Weights of a small GPT-style language model, trained from scratch on English Wikipedia: 1911 steps.
Each number is 128 + 32 x the weight over its row's rms, rounded and kept within 0 to 255. Layers, rows and columns count from 0. Numbers have three digits each. The size before them is the row's rms in percent of the matrix's.

# down: layer 7 MLP down (transposed), 2304x576, rms 0.0696, rows 18-59, columns 360-431
# up: layer 7 MLP up, 2304x576, rms 0.0721, rows 19-60, columns 360-431
down18 100:146094069116154127064120160103131094162086115093115158153099150064120159075150157192131101142115169162122164113109103104214153122124155131101138107131153194126149163148159131080171112134090124135107103117130120126179
up19 091:111148132031131158170080126140091170107140101160110108095151135162112086117108085129202162118062154120092104127113129171176135089068133144098153162122094106135104097028063113143108134123097151148128133106154185138129
down19 091:106075110139139133132060091119163113127176154126154128191120135116134133143200157085149079107152087109066127100190083131076081168139139151173081144138126069107104127146137104089139126199113137120041131145167146093117
up20 092:146088133109139172136156150099097112101095114112132143149121185184094131134121075143126180171131101117110134126173155184131157058144142166111205090069106142137053134124075091149123119122111116137115127079119132121181
down20 093:125155055154155092113176159135114071144143150135121115122127123175121128094146114128152107099128194151144125146174128160144093169128154182070109143170153085147138100117149205064165076136122159103111050140105157133131
up21 099:187117152108139106129121168145134154134109115125106119092089136143153108097103077136075085120118129167107172134199160089016170136134113106155130140122127130143141120181121137124100082119092146090163134146065170092088
down21 101:158058111048098091092087118113128105157107081099199123126210066110181080167161143143112066161176147103114170089173188134125121111047131121148127159184089133116103185163153141107081114148175106109102080142159100168146
up22 094:187116183139131131150152084158163111126179113145196156099086074119169117172143161095123166122163137113127075142194126164153175100101135132136157101164156168107094148133121099115126062185195172122169091123132100125100
down22 092:174197167114162182145071124107190155147099120121090153169118159113114099138169165166124116131142129111115103081129154162185115153149121127132113130180125145147148135167203168155143136086142131172124072178186238075159
up23 109:115119128102067097182127114097163176207166119103096156112128193115221134187157096092078165092084111102120175152160121139191187124066097074114134142116095079164113133117114182152106130063119114138083180130073159121136
down23 101:069121055139121193158142173101142083093145149107122160111119100083117111100114102126110122156095104178140104134138100151044093133073142151109119165130099163163142100097178107114113145142159171137131131120026109081161
up24 103:148152136105118167126087069152185082116169079120096097091124120098117107039101153091159149127123139173114126134164095155095130146160150163192085113097127085148174203105108124107170172223109085137115121109111133107160
down24 097:107153125168141072107072157089133160122168119140156133107086146189132115142136121108109092142149186087148130100117100163102141133096113073082119151147097150120078151134083088192161111151200044117153120134104126095176
up25 096:090094079108129174110098157128135093110137225138192114083137105097134092171121135161179151138102124068132145161095154141122095084105092055128165136148157131095121182166096090132157159112134132238150125105100132079136
down25 096:113082141127175047180150129112171137182128124127139118127096126075112133087174063053158193080116126129019172120158102127087133148095120173105084096113105091109134158133081125175134147094122163153114156143169131108101
up26 094:132140144193155106137162123113077135112188101149127137197125187129105122153140158106152096050138143081165137107121147154160103125169152143054181189111116119118102131143150158133104146108147148170184118106066143141122
down26 095:069171125138138117147165079074063083172138140126086126187137150110148133170096151092099110152120131142155140154140140111161087185164165127135107127137147079082134130154061106101074111206134110138121144128066066143099
up27 105:215195119108124098155196087121107113159143079137044127169152153130120132141126160124140148120141122104145144202121173110139162094110162190087168102154106159147145178124147107107106094112129100125115122158084074104133
down27 101:145157109128127121188124107109167116109136157110130143118154164127163106086110157145149150141158125101166132148179148120144126113144125166203086132131174119130132162111108111116190171109170150119085056117174166171097
up28 101:139122125175135178135167088134158107161153094155209145172042132152158105126122089116080129151089150135050175104087112233148069114098106150132101113055118194122104102116112162198080150143139094162138104141092063142181
down28 103:086128107088108067105106048104159111033127134115079108145116068140117160147160177155100130110172112153134094115110133096099094118163145079161109104062131086124106104089090109135185142113144151094116110151017115160106
up29 096:115147173098107102191141079086117129136074143108110115113155133116097120117125105119134110094105135130163134096123140127131111135116136074103107128124119125159107077158048216132077099146101130122134070054140165076166
down29 106:141155168145158137130165101095060130115126116116110106187110097089154155152148110138159137132168158117128094163188177135128115158106174108136094106101163150121119093112145095167095169122105155127118105151126138127151
up30 099:136143141190142169125134182111117129186075094143134156152117120118127143152107150166117183129092108129160186101176097145062101120102155182136118130120119122148187141149133131057184152112130090147117118181145145148167
down30 102:125126123126095147152134120107127142166153189130108120143120131214122096118154127111073141170107153095098122102123160091103115158144128170141107104101107147109101115102125151122102164136146220075059127143161137114107
up31 088:123163139141128161087124134151169165130088131105139094099147137109180174139219118172139140125111113146116120179141141162135159197105146109124113143134113118104104149140132163110102133141120118115090157102138167188137
down31 091:125080112137052069144167183149146076180193175131146141099130086139060079190097165137054081178107197091151094098158137143173116119084112156159109119133127105111120128196151126153179125175165125126178130190124102152175
up32 094:104127163103110089075117132197128131178167109106113084159183116176128091110128149102183168127155029122134174127078085136137103246080148063109099169149154095162163161129164117159162116052090166182133118143131183101159
down32 093:145132085156097092192150141119184062129104129163099233157132114115071140122097127100147081134135076123129083162130110139118139167124131184075118073161160141082086144173087133079134133123105123066166083123182157174097
up33 097:163108135103149084072102064143144157141117086126144114103073142126087115155110122158116111100098136126161184149152139111135113163093177103131166240139103095129170146063146087118142178091082104121115142097116159105136
down33 101:110126174151153121121150162129111160150123182150074122100129120180163114125110072137142100144099123098113078146134121092172160133137178194100140095130136098108159133181187149164153093125113142150118115217197127150192
up34 105:148127151167117150140130133143188081139170141164125163138150149105127166132143139143143179123142110111131165128045129132132151139177082132158085108073152139157142133127103096135124123155205129111147093152104104137154
down34 111:159109100132174108101160096147137127088201131170166131152099166119114194151045066090132088103161097208157089152127122146180124126188047110156080094104106121145103118103172150199120158156165111125175116158119124109116
up35 106:147067160154157137177094060111111134164121108086111107135107150111129119123131135155077086082104125147143154109135112117132160133139149137135091156084142174136139170123157110157164077135175160111113109097103153124167
down35 112:071125145172165119089144087150101139134149129147121180131035152162125090090093127099113137145128155162159109093130121146063135112163132167147093142136169170192124143122113103152120031151140122132113154169152143128180
up36 093:088101128096187145152077196139128138108134127145140159167135157063137090124100119120093163137159166151118099140170136150118131119123085232160143130143141178135104124137144110123126165138110116126109150064148074169055
down36 096:113163122080094124086134158093082102105080109134152132092177109133151119111128142099121162147149081094138156149139074134073085090129132100079083191115173146107145161169131163159089183096116114116147110097140109198140
up37 102:098142108138122094093166215076097084152124088146088063066128105144102062098133141164125192091110092096147094158095150098114095169121062120154154147132166155164095115126161143121117125128112101130170141122141133121131
down37 109:129129130105163128149135046141129117125199170172103144129122155048134105116088113128163192119063197212077138154113131128147180145141133101114145137105113080114067147129164044136102065116083130157158132168131109163155
up38 098:058085077129160194124101122121103154146119048210122164073127132105151108076154125143170114145181120151156107132096140183093121157164116111159140120123191160132134070136125180129114165146158150102146127051074173155119
down38 097:140158173137116143141120125137167075134057157090120133150151074059132089181136155097157089101136118173118207129147120149175223115122118156087122157161110108069092140106102211095065099145124118124117163149139157144159
up39 100:163089173164136146171159128224121143114107205156146101153111119112141077100182167089105149084133157111096160101175137118129085147118186140106079141111143145158120166177119128123155097129136095113140205134133125123148
down39 104:160115101153154130131135122207169126131144106133148139096123113133147182146099088097135139131145146148112186093164176138100150172128158153082025146146120108169142120094075113151099117150188216131049206131089096161132
up40 095:109049167141153144080128117100138103160140129106120134107073130163164146164103151113111151110071169111135078143125150122154084141160175118163125154141172148135146144153115093152116144110112113091113153125164128116171
down40 098:135123105159166129145158103108190051159148107177140098121201149134126160098155102126075124114142162186136149108104139114131121195163119105128142119135081126107125179110123163134155105114135127126097148130104144173073
up41 098:200077165157163102139078137108132134113057146097094115125176130098083124096125062112101166162123084136115125137106051126124199118086099093089119125143140141076079127147122129086080083063150147178171110210183153127120
down41 100:151098103117158119155131118118150118152170151112076137117071143109123120155148121164195118169147161139135107119138124144116130148098136145095159137134113120207151118077161118176151167103095080118195147105109110145187
up42 113:189068151150166146175139099151084084141098175164165149117077108130148143152142200138133145120122165106146150096158110078100123115140104083141163143152142138094135116165205160093144082184140111141137195133112125089163
down42 114:111128115184154091124179071078135128119095048124088151134108149122150141147135175166109081161122128208146130117161144135114133171167129116101186136130177123122116176127109189139089078167157131071136154174146146123178
up43 094:124144165177144084067112130167114092184075126089149152105150122082135115116066078170185110138150122119125138118155113103142039119135099151118094109108145133166156135147084160155132169156146156126121120163122157164151
down43 096:131136129119096127106124165094094122165141116167175136144132123139103145141130131132093140111137104141163093141142127147078127147146136146114097087075136105088161116139089109086131110127080086070147093113088169148106
up44 096:126179210116149175168174121126057140076119141133126110104150123111152091134136109128131077183131179138144141184153157143113083115137141151082162111089124101121088127140136110156082124136164161115093063131104109158179
down44 100:113143108135177126149184148175153125106165123119091120134098097106044161131165117087123134132109144131063149141117151097134100173126173102129088093092085132129010126101097160148106040151127122112126149156146172133082
up45 097:086133130137087129146118147095100164156122049057118135178144109155137098117116158080074089155117150148148141116185138123077118118136139071120125154100149153156163089111121142147092139136127123194113091085153137133077
down45 099:114167103185125148144149197142134121131095116130065139156102109148111132155146124143086117151122123135150175112160209099146142122120141065062194082127164135140125078142142199131160140143148171114130144124135107096103
up46 106:117114131109098152107069104118126142105097114148090113118169137130115184117139051117132160098130143194089079108096148115133127086151197096138120087129121145140155141103157131110161168180130103177133036063079110102158
down46 098:136074147139137097084146125182169118196100197095202159126114152110216103120129116133110192078101128130149141141212162084090155184115121195215096087124108102078117152180133172100126049128158126138103117150084090187146
up47 097:160130078099090103136147144141115087121097135135147125143143115170115169152128201145086104086131118207129161091126150108186157089138156161178179089164152107076102125140157096110131108174134144157103145133129147165190
down47 105:140135187162106095158163144128136164181128168138117108163130100080080109130141104102181133125090131066086146166143050124117133110111150159118039156105114124155121044091162164149111174149186131098124110098187132110165
up48 103:132116157113098125091175168115095112134130123144104125142116154187106156102110115158158073134126109165154158160138118177147078136042120096073149130119065173055097145147096186148068093135118163112151161088093156135091
down48 098:122134049095143132129151162128165107152111153087162168085135104104101125117093101134086145159172119158185144119141170160126107132139151175078031054151141117120154097125100093090174114119113095118097090145150152163125
up49 108:141109111115149136129041115101207094169177112099137157158126160130111141139087136115119159114118152101101138179099106096110176176178124159110136166160153149116088152123137168105084072117160108099159100098110071146116
down49 108:090078141119123114133110132155109142098122090092061158155169079162099116141139146131131114160179117164151162100098134144148129161126089152146110057142097145123147155114117143112119109133147166079205128119173172118118
up50 099:119097108105180145112144160109136106174080061152076111180151161118118137157122130118123081112140088109067139107162141162154112069156085125193143130122130124082113160135099074059172163139134104145182128200092128087118
down50 099:149140154090171109097090155089151110071135151155132177101164079150150129140127143116185112180140102157104155186215104062070097135139136104103163121094096115102178111187115154089106148056137144154142098164154130114143
up51 098:100181118099118094109041146132169156193109156156078098169110121078156102149129120159117171051127091136189117140135124144164108165106131131111108070111087134196096140109153102126147143143163197161111087056137151144118
down51 106:137130167129122133103088105114151171098120121103102125058155194108108099103152106154145139180171051137122156126074092142172113125170146159143158137124124115140146108114118167196139155098171083152081170136135115094126
up52 097:102149153128094079096143119076127138190119148162105156150204114184149159080118158162131125114112130119122169165156158084124121084214094091155134144087086135145129139113169145132124127122092156147135132125150153135160
down52 091:154133109129166156147164117130169116097083146135156141113148121124155107151143102150116131087111139140156108073139148106158106190121157167135126146075153157131106136136173096090128129080077110155120175081099150129154
up53 096:101115161133140126109090101181121174131178139148161116150145131092221062128105115098155163100177130127202157120152145141104142138071155036110095165103124142128107107107150141105154091129130119142139175091095133052144
down53 096:156172156117090103176142124124121046071167124108127160123131149122063142155076109113068168156092122136089127190084122115154141110139135140099132192153192110108106126182163126066134177177127119135120091139122125159136
up54 103:147188083050140157025055107135167117189158103089169146092131071130172043152139111157122112119102118099134095092145159162157120087094141190177131178107113155085118123134145132145094139103154132148108176116140124174134
down54 103:136071132193130148133160111123129123140177090080090101114154147131179149110120161158139130130095119104155134088146152075134132132123134112076145162121174092131146097137106132086173119160190097063128120117134142171176
up55 098:140156125080093089153111139114185124098083120088174106119089081018092147134103174133120134051156161089131119078126124077130137108093139175095091144059121107146104053128146106151115112097197062094125156149126107117151
down55 086:142145182081143140123123126137132155178127176086121145115172086154052131133138133140128173159128130126179092252150103148169137124212128087135112136208165121129162183098134090117135130140115085118113104091130135106151
up56 099:092086133000129145118163071156102158123145137114056109166164181141135230068104141095202105046134130131106150119126077091094103126081093117088156117122075110125179109100101163155169114090141106156126177136112140097131
down56 097:135113122078118158057059159121156115129092070127141118123155183102080080107117155141153182183155183125094087077131154170141140177168096068133124098119125139146135093145163138096085174138101164180180137111124104190149
up57 104:147119121155135139128112146122143158119127118179119101136154123124173125171079189071154120094086121112137167151120126203066100164092133093158170120105119144104142133088161191182126199159139130157204120169152190130144
down57 112:142118118120144071089128109203151169135159113126143125134081141116153107174145154078118107111131094125130104110077078150118124185113155148149057165108141101140176104119163187100216125164167176092087147154081193109093
up58 099:147210114154181089097149101131117131121083148123122073114173098154142108092114095131164088115122143160117142114104161070153125157088129099139121122126150161126123154207129129143164179018105160102107114090109061146114
down58 104:116113066101092112102152132188137131187091173148138158152158146081136163088113113128131133160097124162143163099144147097171120154152155137163115133158114108115113163156168168129133109165137158202157145148163102170132
up59 099:168157099134130144097086110130125163104137121123136114137112111125142107081150167126078135073135125125159136122105144104116062110154119178111139142153082180069082128144169125123135124153165147146120153092105122149108
down59 097:089119130182134118101192173134190116122119117076099181171103140136160135108153201097113146101143114131048123130120116127124111145125121087088123059154076111161153183127134145108154101116137171123126112178134157107157
up60 100:150149160127111141109140142157108148164137119126160153098128140078094074111157169122138136171121142130171108155149195144156145140137153169126108117137111171154133086147140110125143098154103105072099155160145067151137